config.toml
n_layer = 9
d_model = 96
n_head = 2
n_kv_head = 1
head_dim = 64
d_mlp = 384
vocab_size = 512
activation = "squared_relu"
norm = "rmsnorm"
norm_place = "pre"
norm_eps = 1e-06
positions = "rope"
rope_base = 592000.0
rope_fraction = 0.5
qk_norm = true
attn_scale = 0.218
bias = "all"
tie_embeddings = false
parallel_block = false
extras = ["some layers without attention", "local attention windows", "gated attention", "normalized values", "capped logits"]
init = "normal"
init_std_qkv = 0.0426
init_std_o = 0.0
init_std_up = 0.0426
init_std_down = 0.0
optimizer = "muon_variant"
lr = 0.0123
beta1 = 0.93
weight_decay = 0.015
lr_head = 0.00979
warmup_steps = 41
schedule = "wsd"
decay_fraction = 0.69
decay_shape = "sqrt"
final_lr_fraction = 0.0
batch_tokens = 32768
seq_len = 512
doc_mask = true
train_tokens = 159000000
steps = 4853
dataset = "wikipedia_en"
Each number is 50 + 15 x the weight over its row's rms, rounded and kept within 0 to 99. Layers, rows and columns count from 0. The size before them is the row's rms in percent of the matrix's.

# up: layer 4 MLP up, 384x96, rms 0.245, rows 354-383, columns 0-95
# down: layer 4 MLP down (transposed), 384x96, rms 0.0612, rows 354-383, columns 0-95
up354 096:43 35 69 54 70 59 29 53 62 65 27 24 33 63 30 40 51 46 53 49 35 60 69 43 48 39 47 25 76 52 55 42 38 58 49 15 59 82 27 56 44 53 54 61 46 41 42 45 72 21 36 61 50 26 05 23 26 40 56 63 65 49 40 53 55 32 22 66 50 48 69 47 42 41 30 58 56 53 18 52 65 18 50 45 43 54 59 38 46 39 62 48 64 49 44 53
down354 105:12 50 53 36 90 47 81 31 58 48 43 71 56 36 65 70 23 33 66 32 35 48 37 68 45 46 29 71 71 67 56 42 38 42 56 39 68 32 44 61 59 57 61 56 76 51 37 70 52 21 52 48 62 53 50 51 74 52 40 55 48 50 54 57 37 28 29 48 24 55 46 25 50 54 61 60 33 25 48 53 46 58 52 45 60 22 58 50 41 75 67 71 45 54 53 78
up355 096:49 18 09 76 52 56 63 30 66 37 27 45 55 20 49 54 21 60 75 55 81 43 44 43 23 70 55 41 56 49 48 32 35 48 43 50 53 35 30 38 61 46 59 48 70 61 40 69 44 56 61 43 53 51 38 48 50 61 54 53 47 31 49 59 57 56 42 16 73 61 44 54 44 42 60 73 49 74 49 45 50 48 65 66 49 63 57 53 91 27 51 75 59 56 83 54
down355 100:47 53 36 37 64 56 58 22 35 31 33 29 40 35 70 63 51 64 62 76 73 49 72 50 48 60 40 43 44 54 63 34 51 65 27 29 44 51 43 51 44 36 45 33 52 27 29 37 51 43 64 77 44 64 44 88 44 60 56 36 65 79 43 24 69 40 58 39 54 36 71 32 54 16 41 66 55 38 57 44 49 30 78 54 34 54 72 25 67 31 52 45 36 40 54 68
up356 107:45 40 36 26 54 48 69 79 62 71 26 39 53 70 30 59 61 45 47 29 67 33 55 60 63 70 37 27 32 41 45 34 51 54 56 25 34 64 56 32 25 62 41 69 52 47 61 69 18 62 54 48 43 56 78 32 47 36 43 62 34 64 63 56 36 77 66 55 33 51 39 46 26 46 30 34 22 41 76 60 45 33 51 41 34 49 48 68 58 60 44 53 39 85 67 45
down356 105:67 66 54 42 36 59 46 55 49 65 41 39 67 53 40 86 52 30 52 47 42 30 42 45 32 29 63 34 67 52 49 58 56 79 39 52 53 73 42 53 37 57 61 39 34 69 60 43 47 37 51 48 60 61 51 57 17 40 37 47 55 49 63 65 41 37 47 63 54 73 06 22 22 41 35 77 77 22 80 49 37 32 57 37 41 66 60 52 71 51 72 35 48 54 32 63
up357 089:41 38 53 46 43 87 70 36 42 64 29 33 36 51 49 59 38 66 63 49 66 48 59 66 48 50 44 36 69 49 61 17 46 59 62 55 31 53 24 62 44 36 61 47 28 52 43 67 68 50 29 52 30 53 77 36 55 58 52 43 06 99 72 45 62 74 29 69 46 46 63 63 52 34 47 42 53 66 60 60 51 50 72 46 51 43 46 43 47 43 33 61 46 36 16 41
down357 090:43 30 41 69 55 60 31 53 63 43 54 41 50 43 50 42 35 52 49 80 40 68 17 62 38 43 65 76 42 73 78 43 42 44 36 58 62 48 36 38 67 42 70 37 59 50 31 24 57 56 43 31 60 52 58 36 74 77 47 53 31 31 49 37 39 34 46 44 39 89 61 23 37 40 23 45 45 66 47 31 35 54 48 62 51 64 85 66 56 59 43 20 58 38 58 72
up358 097:53 55 49 58 41 62 57 63 80 67 59 32 30 55 78 73 68 62 83 54 59 46 21 64 25 67 30 53 71 55 50 77 60 42 54 35 38 31 49 46 36 47 34 56 48 19 51 48 30 29 50 38 68 40 66 40 40 66 49 81 48 37 56 65 26 51 49 35 52 80 54 52 51 68 47 69 50 46 65 35 60 15 65 27 52 51 51 43 59 55 51 60 65 67 73 31
down358 099:48 55 51 34 53 35 40 16 43 39 44 50 58 64 42 22 72 32 33 56 66 62 48 60 52 53 68 36 49 51 72 55 55 59 44 75 34 55 41 53 26 39 27 63 65 49 28 65 54 57 40 60 37 67 16 22 56 66 80 26 36 55 37 49 21 52 42 54 47 21 29 55 65 56 64 52 25 68 49 57 48 58 21 42 33 70 37 34 50 58 36 67 51 80 58 64
up359 098:47 36 12 50 53 34 34 53 47 53 52 33 68 33 59 41 64 58 39 51 57 72 67 67 59 29 34 19 57 75 58 47 75 58 57 64 91 61 31 35 63 77 62 61 21 72 65 37 66 72 65 59 34 56 44 38 49 64 62 60 50 57 49 48 53 62 54 60 34 48 27 54 46 59 22 32 72 46 58 34 46 36 30 54 44 56 68 50 72 61 23 42 43 38 37 37
down359 096:38 53 27 48 46 49 40 52 54 26 53 50 69 48 50 36 53 70 63 37 23 61 35 40 32 58 54 26 32 52 69 61 76 40 88 42 61 60 44 34 50 48 48 42 27 68 83 39 53 37 44 46 69 51 62 43 67 64 54 46 68 25 57 60 72 53 45 69 71 53 29 62 67 72 51 54 56 45 44 66 31 56 52 26 65 38 26 20 37 19 64 42 19 65 45 56
up360 092:78 47 77 53 44 70 67 47 49 58 63 27 63 55 17 54 26 40 48 47 36 57 38 54 65 61 55 34 51 79 53 69 55 72 34 48 44 60 54 37 64 52 19 59 38 68 64 47 35 78 52 44 58 32 68 68 55 62 68 31 68 44 52 37 84 61 26 31 73 45 52 61 36 65 37 33 46 43 36 47 71 37 67 19 31 45 57 80 44 46 62 34 54 43 39 58
down360 096:48 36 48 45 51 64 68 59 38 74 53 25 52 47 29 40 63 64 65 55 29 45 45 30 64 39 38 76 63 44 33 42 39 45 26 37 44 55 76 70 56 65 50 25 57 61 51 55 49 55 53 80 65 52 63 23 53 70 46 28 51 65 38 44 28 67 60 88 66 24 69 52 57 47 61 32 45 24 59 87 48 72 68 64 55 67 72 67 54 64 59 51 31 60 49 44
up361 099:64 70 58 50 58 50 63 77 37 32 81 39 60 34 44 54 39 54 39 71 61 81 43 62 84 31 33 47 46 62 64 41 32 59 17 57 61 28 52 35 51 60 67 66 56 63 52 26 63 68 60 53 65 46 52 40 12 55 56 45 53 64 63 38 54 75 57 40 54 33 30 48 51 45 71 46 55 55 34 29 43 47 73 63 65 60 52 60 58 56 66 15 58 52 63 17
down361 103:45 63 49 36 49 57 66 43 31 59 70 38 54 63 47 51 45 13 52 63 50 65 22 40 61 45 51 50 40 32 69 31 29 87 53 42 59 04 57 15 36 30 78 51 51 48 39 59 65 48 49 59 63 32 68 48 47 49 48 73 56 44 27 29 57 54 64 58 29 46 35 55 50 50 61 34 46 54 45 15 58 72 50 66 55 35 48 56 57 34 81 22 51 45 61 52
up362 106:72 65 47 54 71 56 68 30 66 51 28 34 81 35 39 39 52 61 48 50 46 36 38 34 75 17 33 52 58 52 46 49 57 75 60 48 73 63 35 29 35 41 39 68 58 67 49 50 32 48 46 38 64 59 63 71 59 68 56 67 39 53 64 76 60 43 53 53 48 33 51 54 21 77 26 46 58 72 40 67 47 56 61 34 50 49 07 40 41 68 58 55 46 49 11 55
down362 097:48 45 35 35 47 47 59 30 46 49 32 40 52 43 53 58 22 61 50 40 55 67 50 40 77 06 30 55 43 61 23 57 39 39 34 60 31 34 48 60 42 34 57 51 63 69 55 42 40 39 59 49 36 74 64 52 18 49 52 69 46 45 38 22 72 49 81 33 35 20 63 39 48 38 69 56 68 68 53 46 68 29 49 51 43 34 15 61 55 41 44 55 68 19 40 69
up363 091:42 61 60 60 57 72 48 61 96 30 49 50 65 48 31 63 43 49 46 55 56 35 55 17 75 35 33 66 50 52 44 37 51 57 56 64 70 53 55 39 39 88 61 65 61 54 42 44 12 39 20 27 38 71 59 53 43 65 46 40 63 60 66 19 46 46 34 32 48 36 59 49 44 59 57 45 84 19 36 43 60 42 51 28 63 46 49 40 21 55 59 58 45 57 56 43
down363 097:31 77 75 42 46 51 33 84 37 46 64 51 70 32 24 51 14 56 81 52 56 34 53 49 33 42 69 48 47 62 40 34 74 51 44 81 43 57 50 66 49 51 48 52 46 61 55 75 42 36 49 41 66 29 44 37 45 48 55 49 57 44 53 44 45 69 41 43 48 71 62 72 55 45 40 83 62 64 53 30 72 14 49 59 78 64 44 56 39 51 43 27 77 35 32 41
up364 104:51 66 50 52 24 45 43 50 30 78 35 53 63 49 55 64 65 50 32 60 47 48 50 51 67 45 49 33 50 45 26 39 21 46 72 46 34 58 45 34 52 68 49 66 32 58 66 63 68 44 71 64 84 43 65 89 39 61 48 52 23 36 75 41 78 73 52 54 74 58 27 71 51 35 21 59 74 59 40 78 53 50 78 45 48 42 42 52 38 29 61 48 40 42 59 43
down364 102:43 22 65 61 65 68 57 52 74 60 71 55 60 51 38 54 46 41 61 59 39 42 90 62 49 66 66 90 48 44 53 73 60 47 46 72 65 45 52 61 39 77 73 59 48 31 51 73 61 31 57 64 54 52 42 96 61 46 59 45 47 70 49 66 67 56 65 44 69 45 64 48 57 68 71 47 54 74 63 50 67 68 75 80 66 50 40 46 63 50 39 40 72 60 55 42
up365 105:06 61 32 51 25 48 29 55 45 48 54 49 65 41 51 58 68 61 69 58 63 47 27 44 35 29 59 31 71 66 46 66 61 46 32 76 64 36 19 60 49 69 56 49 52 46 47 61 61 59 58 46 47 44 67 30 40 39 58 62 28 57 74 38 42 41 40 26 65 28 39 62 29 43 72 70 47 53 40 69 72 55 83 39 38 45 37 51 49 81 57 27 49 74 39 36
down365 104:58 66 60 23 67 27 37 48 39 57 71 52 61 42 32 62 31 47 48 41 41 41 62 48 25 74 26 58 28 64 68 59 31 33 30 67 58 47 66 48 45 52 32 64 42 55 47 71 73 22 69 61 37 34 14 54 51 22 56 31 38 30 61 42 54 56 14 60 50 40 39 57 39 63 95 77 53 52 44 58 47 53 53 64 50 47 55 64 65 59 43 60 55 49 28 55
up366 108:53 45 37 62 33 40 67 52 59 56 66 49 74 57 67 60 52 34 38 44 50 30 50 34 64 31 63 42 47 56 59 40 48 45 39 65 51 39 49 67 37 58 53 69 32 30 58 48 27 67 47 25 38 24 84 25 48 60 59 70 39 41 55 85 42 62 54 68 39 32 33 72 58 53 73 61 30 96 33 52 70 52 77 31 46 40 57 28 33 67 60 67 44 39 38 56
down366 105:27 54 25 53 89 38 54 64 53 44 76 34 65 25 84 50 50 44 56 41 38 38 87 54 45 52 46 41 77 56 42 70 46 32 47 43 72 51 52 61 40 49 47 38 66 38 75 29 70 16 80 49 47 29 36 62 57 48 37 42 54 45 44 46 43 49 45 74 58 48 37 50 50 34 45 59 38 48 60 46 21 47 58 27 37 15 70 49 70 46 40 56 36 71 42 42
up367 101:41 52 13 64 59 44 43 73 51 50 56 49 44 43 62 72 59 51 26 56 56 34 38 52 40 60 67 54 40 75 51 48 60 51 39 52 30 74 42 59 60 46 24 53 52 64 39 35 35 50 83 59 57 60 50 26 26 50 57 27 55 55 32 44 56 60 62 54 46 44 69 47 51 56 41 61 25 22 38 89 57 73 41 60 20 35 48 52 50 65 51 75 02 42 31 61
down367 101:37 34 13 42 67 37 85 45 76 50 37 60 08 45 64 59 31 60 48 36 34 25 45 40 41 35 67 52 55 64 36 56 68 42 68 60 58 34 56 73 48 48 51 52 27 35 67 31 47 35 37 33 38 58 36 57 63 66 39 43 59 25 63 43 41 68 41 50 59 67 81 58 58 60 46 67 56 48 47 52 42 58 41 18 71 38 45 34 45 49 41 60 48 78 29 73
up368 093:38 74 44 28 70 57 63 52 35 28 39 41 52 80 55 44 62 54 39 70 53 44 34 35 57 59 62 40 40 53 44 74 44 52 26 11 69 45 67 66 52 35 58 71 53 36 52 33 29 71 72 39 28 47 80 57 71 50 55 50 57 64 56 51 53 63 16 41 38 53 34 65 48 39 51 29 48 49 24 32 21 45 73 50 56 35 56 43 20 40 54 25 49 70 41 38
down368 100:54 57 51 35 43 22 71 60 51 17 57 43 80 60 63 41 23 65 59 46 76 52 16 45 72 61 54 77 56 34 65 46 42 75 53 32 60 34 51 82 24 53 79 59 71 50 19 48 54 54 55 53 45 43 53 73 65 86 44 36 49 47 54 55 37 57 23 68 45 51 42 51 41 51 62 36 46 44 37 46 33 56 51 48 39 23 43 42 36 32 69 38 43 66 57 49
up369 095:35 71 33 48 67 50 58 33 48 27 68 53 62 50 35 46 36 46 30 49 47 46 33 75 45 36 47 15 51 32 40 38 19 69 77 62 60 32 36 68 66 30 49 59 58 50 42 60 41 41 68 55 64 38 66 44 61 73 46 38 37 70 45 56 45 61 22 56 42 88 39 44 50 36 43 47 29 58 59 55 82 35 23 72 64 65 51 41 88 36 42 59 50 60 44 57
down369 094:69 64 61 49 59 29 57 45 60 48 44 29 72 36 26 23 57 57 39 69 56 83 41 73 49 14 56 64 18 31 70 47 40 50 64 62 38 35 56 91 60 31 21 46 35 55 58 55 44 62 66 48 54 55 51 50 60 46 36 57 19 52 66 67 52 45 63 51 30 31 42 59 49 50 29 65 54 31 59 58 47 67 37 62 30 51 52 33 42 65 36 44 69 44 17 55
up370 090:45 47 49 53 37 45 49 38 65 45 47 35 68 72 20 86 53 70 24 35 46 65 44 71 47 42 64 43 57 50 62 38 32 54 70 40 51 23 50 36 59 92 71 36 58 64 63 46 69 64 24 66 27 58 53 40 36 62 54 73 31 56 05 53 48 53 64 23 44 36 37 47 47 45 56 40 64 75 52 36 53 47 47 49 40 21 53 45 37 57 64 43 58 28 50 66
down370 089:32 70 63 43 26 65 57 49 30 43 44 59 71 52 55 34 75 63 62 28 36 31 52 39 52 49 72 60 55 74 68 46 51 62 76 45 64 37 57 63 48 23 57 44 59 53 52 42 43 48 71 45 27 62 54 74 33 53 22 28 51 60 20 53 54 89 63 48 35 35 43 30 36 65 66 49 61 51 47 32 55 48 53 66 70 50 27 55 16 41 23 34 26 65 43 53
up371 107:54 51 50 78 50 36 51 35 56 40 93 47 47 83 70 57 45 41 56 62 52 50 67 57 34 68 37 40 58 65 40 36 60 66 50 40 48 56 49 37 58 63 44 57 19 58 70 53 44 62 41 45 73 61 51 41 44 68 33 46 50 79 55 42 44 71 46 48 64 49 42 65 45 34 63 56 31 45 60 22 48 30 81 62 12 26 51 61 27 93 38 55 69 60 57 33
down371 103:40 60 51 35 77 37 48 45 44 36 29 46 66 55 50 44 77 65 27 65 57 48 32 55 39 58 77 53 57 21 66 45 32 44 69 57 64 62 47 60 19 32 53 30 53 45 33 49 47 30 36 46 38 55 47 42 47 60 63 52 26 25 45 44 45 83 41 73 77 75 38 47 44 70 62 38 36 46 57 35 48 31 49 45 96 59 42 63 82 44 65 54 45 57 60 77
up372 105:44 39 23 74 41 51 36 44 56 35 49 52 51 65 45 63 61 80 51 62 64 03 26 49 37 37 31 45 33 71 42 59 71 51 44 40 49 79 37 45 41 56 55 59 30 52 70 63 53 58 68 44 63 64 29 65 53 43 70 45 42 58 87 28 62 62 48 68 48 51 50 54 62 71 45 44 55 46 48 45 59 39 64 59 49 98 18 45 61 57 58 67 67 66 38 36
down372 104:44 19 30 35 43 53 38 69 46 59 32 59 43 54 17 44 62 72 43 45 56 34 53 36 15 35 40 75 46 58 35 75 53 33 52 52 68 55 47 54 42 54 25 63 43 69 47 64 72 56 56 09 40 45 29 25 26 48 32 25 47 35 68 39 53 58 49 63 23 47 50 54 40 71 58 44 28 50 39 27 59 45 71 52 84 63 43 49 45 57 58 41 64 34 66 47
up373 093:73 69 54 55 63 47 58 57 51 58 47 54 36 58 36 72 24 45 25 71 65 58 50 36 67 46 49 41 33 54 66 54 32 17 65 58 45 60 73 47 67 71 69 53 58 75 57 38 38 47 49 55 32 40 47 27 66 74 49 18 57 53 26 33 58 31 84 50 51 49 54 64 32 37 36 71 52 60 82 59 47 46 34 57 26 63 39 44 67 74 59 43 82 66 35 44
down373 094:69 35 52 50 56 75 38 29 41 66 38 36 32 38 39 68 31 47 70 67 56 44 66 39 70 42 28 69 55 66 58 58 37 25 57 70 48 65 61 26 68 46 52 54 43 89 68 56 51 47 43 25 17 35 31 33 67 59 56 69 47 34 25 36 25 56 77 39 47 73 59 57 51 52 50 61 48 47 69 43 42 39 20 58 35 53 35 62 53 79 66 58 39 40 63 42
up374 105:40 75 46 49 48 21 47 56 15 48 71 27 25 58 49 58 48 63 44 44 79 35 66 59 59 83 36 24 32 81 30 45 32 27 37 53 50 51 57 39 70 47 65 59 42 74 51 58 25 60 42 51 63 44 48 31 58 53 54 42 76 35 50 37 57 56 54 53 69 58 45 55 47 11 48 53 75 68 53 45 44 53 25 21 58 71 31 55 51 29 37 51 59 59 59 50
down374 104:52 83 42 55 37 43 77 35 60 09 49 56 60 50 45 30 59 39 66 36 63 40 70 53 63 68 34 47 53 63 41 56 39 61 43 18 54 64 90 63 59 56 48 34 60 37 49 53 36 44 58 24 44 50 36 28 26 69 34 29 29 25 55 38 32 43 68 30 44 81 41 70 68 53 45 46 43 36 55 65 38 44 41 43 36 56 41 57 32 58 36 52 64 24 45 68
up375 090:61 29 65 46 73 32 58 60 48 62 46 41 57 66 50 83 57 45 39 61 65 53 74 70 63 35 51 49 51 43 74 46 76 44 58 52 90 49 47 51 27 66 26 39 37 38 68 39 81 57 51 41 55 58 49 57 57 52 55 50 41 42 22 68 64 44 81 25 59 47 32 53 71 51 24 51 33 23 57 52 40 22 31 48 55 61 58 44 49 63 53 14 56 56 67 77
down375 091:68 24 26 25 79 41 40 54 38 58 69 25 46 79 41 55 54 59 74 49 39 46 47 64 78 23 48 54 59 36 56 73 44 61 59 67 72 43 37 42 33 50 61 38 53 65 31 49 48 61 11 33 57 29 68 65 67 64 41 76 58 66 30 63 37 81 56 42 35 40 70 76 50 69 43 61 34 31 46 55 35 46 53 45 56 61 60 53 48 40 32 46 49 53 58 69
up376 095:38 38 49 44 73 20 62 23 46 37 52 63 54 57 34 58 66 65 20 66 44 49 60 28 65 79 69 46 52 56 53 65 52 13 42 53 84 45 40 62 71 46 38 71 57 43 76 56 40 37 42 37 71 53 38 56 66 59 47 73 57 37 51 46 61 62 40 68 52 68 54 38 47 40 31 76 72 39 43 65 49 70 71 59 51 59 63 06 33 36 47 41 66 54 38 44
down376 100:64 47 26 24 64 47 36 34 41 53 45 58 72 41 53 39 28 63 41 22 65 59 73 63 41 54 64 28 42 45 55 58 79 60 34 55 52 60 49 66 23 32 61 37 77 37 65 50 86 46 38 36 31 63 49 42 55 59 50 41 35 41 39 35 59 56 42 63 37 24 65 69 59 42 25 54 50 15 41 37 48 42 37 27 30 55 34 54 40 59 47 29 87 55 45 73
up377 099:66 36 65 72 25 34 47 23 53 35 37 54 81 34 31 59 60 59 49 69 64 52 43 70 47 48 44 31 36 89 32 43 34 17 58 46 62 55 49 40 63 68 68 59 63 28 48 65 22 39 55 58 42 43 64 27 51 70 91 75 51 58 61 48 60 69 42 62 52 41 45 58 58 42 68 61 50 45 42 49 47 58 39 35 33 56 35 32 73 51 77 51 57 51 22 49
down377 103:43 47 20 61 47 54 42 53 40 38 17 44 60 76 36 65 50 71 70 36 17 64 56 57 35 30 64 43 50 44 39 35 64 40 56 62 29 48 55 52 27 70 77 47 60 60 54 25 57 28 55 46 62 43 52 48 64 55 42 33 58 66 51 38 36 54 62 40 47 62 49 32 55 47 37 45 28 86 51 56 50 18 50 15 54 42 30 24 55 60 09 64 45 44 36 33
up378 101:57 49 35 64 48 49 56 43 59 71 65 62 61 42 42 58 65 56 32 47 63 38 25 60 73 31 54 53 56 60 53 49 46 41 75 52 55 41 39 47 47 34 59 76 43 46 83 69 43 43 33 54 49 33 34 43 31 79 48 67 39 78 54 38 20 60 21 81 57 47 87 71 71 37 47 53 17 70 64 35 74 62 55 47 39 57 71 31 49 56 57 33 32 40 45 30
down378 099:64 33 49 33 47 59 38 35 23 68 50 35 38 39 58 33 61 39 19 46 43 57 96 40 62 58 50 42 39 30 47 72 59 40 44 63 07 53 57 70 59 74 24 40 56 20 36 60 33 48 74 63 38 69 68 44 33 28 42 37 51 44 40 70 66 52 19 69 67 31 44 49 52 50 36 64 48 46 43 46 61 53 44 54 26 35 60 44 45 28 55 47 50 61 36 41
up379 094:38 51 48 70 35 59 53 65 57 57 38 20 51 27 45 60 63 35 62 32 58 41 59 76 45 48 74 45 69 54 44 51 60 44 41 69 54 38 46 73 79 39 40 53 26 26 51 35 39 59 52 71 77 80 36 38 31 64 49 69 46 79 44 49 51 55 58 33 48 48 47 54 36 40 63 50 57 83 44 59 39 40 61 64 64 19 76 51 32 41 42 35 75 55 59 91
down379 095:72 73 63 35 22 80 56 46 56 57 49 73 54 53 45 53 41 52 71 54 42 77 37 59 66 59 31 62 57 64 22 55 80 65 57 27 42 50 62 62 86 43 62 45 57 46 56 66 44 28 55 52 33 40 32 44 33 56 25 62 65 30 26 33 64 43 43 49 35 17 65 36 53 40 56 35 73 53 68 51 43 70 49 47 30 34 64 40 47 55 68 73 49 55 78 56
up380 106:53 34 12 68 62 69 36 59 30 41 52 28 36 32 46 41 26 40 16 48 46 48 72 40 63 62 78 50 45 69 22 48 61 39 57 55 48 66 38 69 75 57 73 77 34 64 42 34 35 30 21 55 72 36 38 52 32 44 53 61 54 46 65 31 63 33 56 70 58 61 24 75 37 34 43 56 28 59 47 58 56 50 44 52 42 61 67 46 65 49 65 39 37 41 67 38
down380 100:65 42 48 31 30 69 66 64 68 41 31 69 57 41 36 67 27 46 49 65 69 51 61 42 33 59 75 58 40 63 30 47 44 59 57 76 29 37 50 50 71 66 55 50 17 38 66 08 28 40 54 50 45 49 55 38 44 51 43 46 67 24 50 54 55 43 71 72 59 48 50 74 38 56 28 56 22 78 57 40 47 45 38 60 59 29 19 76 40 41 58 64 42 37 66 41
up381 100:46 36 62 45 55 45 47 06 55 50 55 44 25 37 43 58 55 65 40 71 55 40 44 59 66 63 71 58 71 46 40 38 43 56 56 46 48 66 42 71 48 70 84 37 62 67 42 61 26 36 39 61 54 54 59 19 53 69 73 47 70 43 64 79 57 38 47 34 39 64 37 48 44 12 71 40 63 45 34 23 59 67 58 50 36 62 73 30 50 30 23 32 50 67 39 39
down381 108:30 29 23 55 21 72 71 46 61 51 42 57 18 33 50 29 45 50 31 77 42 46 38 69 48 40 72 42 44 39 62 32 41 67 44 42 33 58 63 46 62 54 43 42 69 46 41 41 75 38 85 19 38 65 73 57 73 72 61 45 57 68 47 48 52 66 44 32 45 47 70 50 47 70 41 60 49 27 73 53 61 51 56 36 25 57 38 48 59 26 36 74 64 56 34 64
up382 089:38 25 30 55 46 65 57 61 49 30 44 34 37 39 44 75 35 59 51 20 77 47 35 50 36 31 52 69 57 41 23 59 58 56 54 48 54 69 52 51 41 38 21 63 29 60 35 37 50 49 76 31 38 58 52 43 72 51 52 58 50 78 54 38 72 37 44 43 42 45 45 76 61 47 41 34 56 55 57 74 64 45 55 61 41 58 70 21 01 54 46 55 81 81 48 56
down382 088:54 46 24 42 37 71 32 68 29 31 47 64 42 57 52 18 38 55 62 37 53 53 39 52 83 56 58 30 49 58 37 65 72 39 63 54 49 60 60 57 54 55 63 57 49 72 29 39 41 53 54 18 50 36 45 51 45 64 41 22 31 52 23 61 55 52 66 38 35 23 63 38 57 61 68 41 66 55 51 36 39 43 36 49 89 45 42 68 62 62 50 72 48 90 82 70
up383 106:62 49 17 41 68 38 46 46 58 49 34 42 37 53 13 39 64 41 48 58 23 63 53 60 56 44 40 43 62 53 38 23 36 46 64 53 67 36 56 52 59 55 44 57 65 09 43 62 22 23 30 45 30 51 55 47 62 43 70 44 40 41 80 36 59 43 66 38 85 17 62 40 55 37 66 57 61 45 37 60 43 41 51 33 40 39 57 57 88 64 44 33 76 48 69 49
down383 101:21 41 62 36 99 69 39 53 59 64 59 48 63 52 74 62 28 21 70 56 55 44 43 55 35 65 38 50 27 45 33 73 61 33 60 49 50 48 42 48 52 74 64 34 47 41 71 50 40 60 45 63 26 17 44 48 33 44 77 34 39 43 23 57 48 52 57 74 47 71 51 42 61 46 55 57 76 57 71 59 53 65 34 55 46 60 54 70 63 34 79 51 47 61 42 29